config.toml
num_hidden_layers = 22
hidden_size = 160
num_attention_heads = 2
num_key_value_heads = 2
head_dim = 64
intermediate_size = 640
vocab_size = 2048
hidden_act = "silu"
norm = "rmsnorm"
norm_place = "pre"
norm_eps = 1e-05
positions = "rope"
rope_theta = 17000.0
rope_fraction = 1.0
qk_norm = false
attn_scale = 0.125
bias = "none"
tie_word_embeddings = false
parallel_block = false
init = "uniform"
init_std_qkv = 0.029
init_std_o = 0.0
init_std_up = 0.029
init_std_down = 0.0
optimizer = "soap_variant"
learning_rate = 0.00424
beta1 = 0.95
beta2 = 0.95
weight_decay = 0.032
lr_head = 0.00765
warmup_steps = 200
schedule = "wsd"
decay_fraction = 0.632
decay_shape = "linear"
final_lr_fraction = 0.05
batch_tokens = [32768, 65536, 98304]
max_seq_len = 512
doc_mask = true
train_tokens = 361600000
max_steps = 5616
dataset = "wikipedia_en"
Each number is 128 + 32 x the weight over the matrix's rms, rounded and kept within 0 to 255. Layers, rows and columns count from 0. Numbers have three digits each.

# layer 15 MLP up, 640x160, rms 0.215, rows 503-598, columns 64-95
116122115160128139134151125089151119095150144146117137144118126067187107041094107147172133125114
147158121128107124045156185090123190096189149145083123137135106101129185108131138175113102171119
134099093174138133134086154118157121126128131173116129133161203093073158156133045174119092120083
111075105120097107141133115118179155173073102151122121145098154110174132088100167106145180093156
113154129136093093088149163162147138117144084103126087167147171132155082118094108130191169158153
182120168112161146082129106130133177135124118137133173111148101150147160146097076126102161071081
125120153141100119155090192114121130153119152103127148155127095096153180079106056089132156186165
123184115119193135108100117080113137088124134065161144074121102124161126118062138165149139104182
076133112106151149120121138165121122104131142097128138069109166080093104139096151146189120084136
130113066080131166137181114123122093184165133114051080102088114114153096097137106139179103137057
100153126117099133172114134112119137134150102074114143090139114133162154060120127159160130083096
099151085096114129150165085120127115164126092137160176074107133187019178169120110145142109121062
162102157071137068153098213118112149120107114136113169114124168133178104141124105138168094132122
088118094139180194113157145109146166129185143148109127120131173111124100172086145118161031141104
139114181117156127140124109119118103140066133132122157117119073203121158157118178149138090147099
132124160117093153141176157094132141134078123118119168123174156117107152137110166107141139171167
120128080122111085152141137137133135151141110206094156113113105124093124183110102161103161191103
135131145133160076147087073129157084101154175086072123094138101093106109108057130161122135103147
162155096154091099139109130127137149133151098172121089124119081109066142016161134097123129149136
065178175182145116122161150105150140162173082127159125143166166130092103123076095139171126122125
145120181136124123127062143108091127143128138158113135124161135123124135122102123099121117125071
151171127108104127126210132158156165159142051153176151111122108175154152111092104191133151105177
037141122099072117116073129171136166136171155146133153104095099129120141122075105083133154153093
144151094133159105178153134177111129101088114056080170096140139154144122108179132133120179127134
160120146093132143109130119122145059192105081101106141158143109134113149122090110041129146130205
120160164085101115138084065080203127073176153158140143077091064125152068171096037108120115159121
133132092101142095161138171153114079107182154124152174087136119102088118173096127135111153127145
108109154218105046123114078132169106153120150116119121108142082085119143134131102103126137059170
140118132118138090107118111098141162096143102177159105079109133089161120096134209168081101185184
136172138127131165138092150069145118115131138134116104081057148087072075118151126158176128207098
133109146116188108155154148080135130164107105100168125089108124113151119081093130170185179054129
154123100090106075148105127099141198118111130145174094134167116107103168142145118055089116156071
186140098070154109112121173093093143150104102100085171083080203166068066148103175143125088098183
164114132127130134169171074115174130137054162123127128149085121082107076140185167099173126150146
119100172161132099100131138154119165126122061137165094144111111199085053111074155133148140105073
181132131138095143143114144102109108136117153148152152148123066125102201153091133168094151136123
087142085150101143153125171161109219101130083110166129122124189158162119127110142094104070127141
082144154119133062192098133113147159139184130117178153163075176126143102091128187132182072075116
076116129223126098102150151081140059115203082086134099123116081105108112162099136124122140154116
099130071178127121118151086118071170171100095143171140153140211167154127200108148129123170147090
155132115161093140146129143134118139109146063185101233132098103178159110144079127146128125121097
129125094109094167125126182100137098127095128135139133115106121093148131113141143095152138142102
097137139125115103163101177114090116103186053039130117118131108142103048157104121118166143164148
114158112077066174148135090140144111159048085126101107089069139133088184087109146140122126204118
163130155157153114148138118120153079169143098151104141184135149133141162190086166130086191133143
108170116121176108144137097124120133200105108119107148143163193193090107182096137126122130093098
113129103108111146198135111147196062114113139128133123183163140136111150088161113107143105167118
128192143086109158138072168169148134089143097061140129168145112144093126126137120073122159147096
148152200140112099132171134063054098194087106104166121147049113150142161116137121129164118120169
090122166113123112120121140113138086109164089186207081093139102122124129080150148125082169129121
130093114101160144121133139143138155201091135099116151103135141154083140079158162122176135092065
113127131149113115190164092142084114113092121077108099158064149193067094155160123139100115077128
132113121087156120170102088192140173128167118157098105065156151129209107146144092118104146098200
134076143103161155122119136100132125080157111132107111118065161145099124130159099101067090174093
122133097123169141131077124111121120085067131135103134088098123135095094153142144130153127160124
133169118123172075166184133145147073157165141091151120117096124114093184120159133146151103136088
088112162174168178168138164128080116112091170185162101146087124106167095194151137111173208121171
194149145138192093157105155134090178124140119135113177123095142107142159114147144132170159094176
145074161091177108146145158186087162147135121103176090139062127119066085116098140142077074149109
127152120158138121134152109139073100082125143152121124083086118132118124140107083088170107121095
088122110106066128102100108068160092146116148174104114134107065078117094105090108131096079155112
171175136124114149121099141111122088117130136190124143097094112134112103093150128166156129096106
129169112066177157183134081059128124102108079091100120101134131117100061159173129075114155126100
158114118114068163152177138108141141106130099102127122101092093124125090121158100077159100128183
169122193137104092150137185137110067096116166150136203156125154156155144118102113128175136097151
127151141063114127176115129123163146133161142114138177177111111112149156022068133134130155131139
134138066112138083126138148154103135093142133122120105015133147126157099146128133081072131138147
130100087124133120141148140128110134104117059128113120161168176159043152143147139138098110121135
156161111120137134142127119190148111099154136139113135076083130128168134121105133138099149141175
080107193105102131172135075145115151134152125052119106121089134137125140097133163144097106135141
158136148126127099117052095028157173122094082181109127104127179184140137165106154218175093122089
122153153143142180149093168124137102096121121117082110117130106253107129096163168163116069146121
119178124070170118111086112136125148153132099110107041105150095103148092123177127126148165153206
128103160174120182147106068165143121125083027110118119145112146119124140099109150118132122113122
153115149169157132131108079154155141181093124180088146126102121092069151173142128089135178062112
138130147108130123134109115141197124191099072148073175168092068106117171192088077111094110105136
169097146181112044150095120121072092091114105165178137181112147142090103116105151151142101090123
145155177134143184058168120090118080096090129159147142145145145131162205133104133086118125112123
183094096084201203116060104089080123109136079121112086093122129095172131158165107186091155152095
130090120096173132152185121150079145162098120115127137080094123104153128203145131087063109166110
143149092099106151143132141174147117096142155102061160106161086123128109055125165157076120074125
106163102140133150164098169160186126114131122166115154149120141118116102077088191085125157160143
105163130131132143126099119099114070124136086129113165141151158150159077156087094138154114120062
098125076086131119156073117086149169129095191120163110119108158139154179115118095171108115205140
216087139139143120088146143153166179061132170118144182136123094044122134101159147090139061133135
119133071125155155161114206162110139090154150124098111119089097102151133100116138132086095136119
135214137119077132135144148088136147161126100155162142168085179178116138143102147166133145182140
126114140183157082137149116069079151136161147137122106128127068069176070142166102106092137090121
164147138111156127098091147080138098101168124140146143098112122103111132091127134166133126129173
160156182103034149088179113167145092119143140157120160138151117164146083163140120153145158116133
115098136071084155156134153154182105184153153104079176129088144109135075144130102058174131136134
108199125113075117152110112094110057077137138092124129134113136155147154145099130123094106106155
154082073146141155135154052112147092184156125096027087126123164161099131137101137075140129138082
140168080084076125111180116125068101138167092136171157179131096084142142121136153132152101125094
151174145151102119110147181116163159133157140221186091096173137150135149116109098138170154111067
080153114164060162148094163115094103131154135117094165095107176117199124087129172106111118160133
# layer 15 MLP down (transposed), 640x160, rms 0.229, rows 503-598, columns 64-95
150111056113111092164169113189126106141130082157107101174083127159108172103129113107064094072114
117125130077077152158119207126074181179083137109116133079200141096103188137148146159065045078119
110150168112148038129149100129137181104107181177151152143107145111109153084157110177168121119178
112099124105123121124122082117102118115121142149125060160167113076125137107087151121147117183092
201107121085156129147113088115178150054129112212117109144113096157162118152143147156168091129093
179148126115127136111151118126095117178148127164098104125079096146121170173156210078132140098167
129095122128104138096151159136130160094149102173150104098113147169118119151148170132193159124096
112083122114125123167122169096159128159114107165100154190138158125157113160150131139144057099146
160182114110135094105146108111126111082108094157107068181152084141128133137171109147126106145143
155094145080136150099069098127180077096124135084093086140128159043133134152121143118151166141126
167170120142083140102131106185110110158156115176119147174058125151106073110174100117089157139135
123110154108121130074123147068120121157121118158134130161116158108148107108151174125150127098148
085099119151180121115138123104183121139159167148103139213073083161119115204146080127078159091128
107080181146099131117127118097136157137083139114126145122109144221191088101214104122108094184140
112140128181162099078089108132148132165114097139138095162135172082127108129145146085097107095153
078127116137160149135120105148138141076198168116150089099106066077176134138091096140117127129115
139122153137163180115128078123151118154084139104171167130105111138126100159138133113134074097158
161145163179102137115136139128155150146063103161150152191119184159147161122157102153125080132121
142096090160160165121159080072108154170127144179142085119164114059173148110066139097109181151125
132132114118103130122114138123084175192097125157106137103174123169124130167102175133095151174092
115136104130108096127101150116157154107157169181199125134139083072136110143093149167109072138065
118049093113179159081095114121113165116119137108141094102109164104137057164118155155136102198125
156148161092151137142125084124169138168160125121122113076097100145092123133170158129116135121125
122149101105114111106189138148150106118172146178146164145071141100134146151100112112097075162120
211108093146083113169183109171113121172109125138096090112167118071084169105110164078129123150139
090163093125120171123124136166162092150151157084077052110147147080052170121157170060130123094121
148134143177139155097140093100127172142163089111153112148139142179191103084147091122150092104106
132092139103157123195168084218152204146192087128074191113134116142115131168194192114116125164147
118171125114128084130130185127141084074145109124112108172162131147101138185062104086128137107117
168194094097103164175156164166158133096111215071154172117135135153131087144107126133068143107136
175116131148126111147131133118111137123161128079124058115189161078131138182145096101130136116140
097121181093188140143174135196124140164109150161148103129069107133161146082104134155118153178155
135099091119173133186131122180121197124074133121115123118117140139145195130164067169144081155089
090138125139124126134072117131113143159155145135170142095125155107122116152136026153106146122096
044103164082175066133077133109099113106116195136131131147139141113092109142158142068122146162121
142119110144126106105144126124124109095099106127118124113108131165128142104115120102142098101168
126117096125103134115145146167147145095157173103071118111129145126116113155136083142168211080184
147150080185167139076119138117155191144135144072108133094150167121156131152086129104173177073147
094154184060119144126120101205149152153083107096099109135184090115163094114177121152098087098114
056112113056132117102065130153119100053114103121135069091080061137133084200138085143188144155151
149185175137119136117118083113117084147161110172162163151080142082172090069169120085125131050165
120123144147160144116144115094099139116164131127110081163175123162120125189128093131134094139116
103089116184159131112161118170081136111119077166143147116196110142145133135117136093119188130101
115152141175110148126169149131091161155145073061120091113095157081097112142134164169155073060124
119101142139113181101157054178177180155155183169135077139178101072095179162172136084115097112155
147124137113127146107155123074153070097176215077104155100124128134147105107144115091108105153172
139141141125148145105112104171126055103139160104116150104083121133113127162102089154153147078140
156137168171117149101154134182097105193147129131166125118139140151129107130161115241104057161089
102160166114117118156151098129119110092137130108124118103123120243099103140139221136079087048113
141112106173124134126145103181161139110174135090177115118127136108113111113178120100144136138184
160108162108129155120113136166138139043194066150126146149135148139139161141121074118065123122146
116125133179109135123196129114151116111172147155125159101129126145190102149059119134073129197113
142143158153164118099177089092160097112097073075118127123162182134102079109135163123152067159125
133126079145099132149133104131133084152111161103077119096169055121121111173100103129186158091100
135153137086180105103160122177117114139136135078121141113159160158120138154230126134118158106122
149123161151083155092098147163169132145120124098115111119151158154144140153119072199129131119063
114121123134123148142167086147105112122173163091115121122132218111158126104174127094150142091084
194127093077092116132208183049149122143147140136113212109118120088100078102105124144155130167114
131167111114137149088161148165107164143106128090112139164127102126126102091152180199119125088125
082030121097074210151131132165152197090118098124110129144119105099052113153100116136109137148135
088110115153135163137148055134100068154144156115141122162107151103179136097155198142048084095177
076081123129103145102135183126166119138118156111095144132192107190104104148154163149114154134093
146166106164151140188124154150111145143121168118139116122135127163113140140154175134116078151107
140151102101125078090167124145090118200143144126123182135186095133091133164079112174109133098129
145126123143087132087141146114137140115082068084156079129090157131110091157125125123107047104149
136107147150132153099147146158093104136077100143109104097163184115111095167157097129146098110088
115087168178129164120111188172128167104132112133135146199140162134095167098130100139097145090132
137151138128117165110092144118136074113164155085090132104148104159129169151095124085105068135106
091103116109102109142050126085083108110115112191111107116134129112161100172126132180132085097134
172094075110114107085082175086158205148149114213180131099111178114099132120131122168168119100120
060099134188103130118097228170083127165157109117114133133137134170140092127121206126091050116139
057106117094152107173135107104151135098121129149093127142135089118110086143137019073152195117181
147103141122107182100142199153163102103124136192083114117154021152200083115180108138145119152163
144144138202112150110109140149073111089096162144102130113122142077108173072161095145150116136149
119114084149168131146134151165139137122083145136179095109144139152141105122133125086077110066165
103126130137160121115154138073160119153105134108119137080159106206089165112111172111127106118124
142159150125172088105155119088099108132193122097140183141093156070077089155154150080168112131157
096110130094151124126134117138135167149165114170063148109099112174162142066137111158148107165114
112146116127172135102083119187172172109199115155133157115131133140143095119155097156144130135081
143147130046128103107108099115112116134086137110123148125120144101139158151094187064155176166171
121108178129174135093124141120100125141130143155187054153100141122121138208147097103160092119140
151138121113085159127151147083138140092168137111100169156097064121140117110150122180085167120093
106078114138193125143069111134098154119114145148147130178147145067149114153121152120132096117147
132152168117098153079146129110042099118160132134097141104124080113115115145131142078149171080130
039118136099134165181175053103142107104125105153082105089145170080157149103101132126118219121169
080107085083130104116049107157113212118092135177093145158120152108134119181110123107170147170120
077088125099101087133190156077149088094165123112172142098173207068162099136069151114095128063174
153093086132219156008160132142198111081123068125180120137141144120062164174168103120095060115113
151095152151166117111122105125184130186146185123131104090169108196145162141157150134138129144127
079140085139073147164135154195129168175124107149114147104138088164151097153146144092086130179143
126128163188148124094184159131092154096102114089140100099164116159128071106128100198128104101074
171062058159106133151166152164160104179118139151139122100139124135121065167129171108093173174089
143140125089126161176095167131108185141141111185150179152098154107163133134170064164173198186170
114116185191176108122059112135135142047152113162114115178146107072168094139116122101138098127172
156106139174174093121135172146136085097129091129153191136109110142133166141113174160103133143137
072152102182157104099135126129148100192109176082101084195176149099090142158177091126103127120073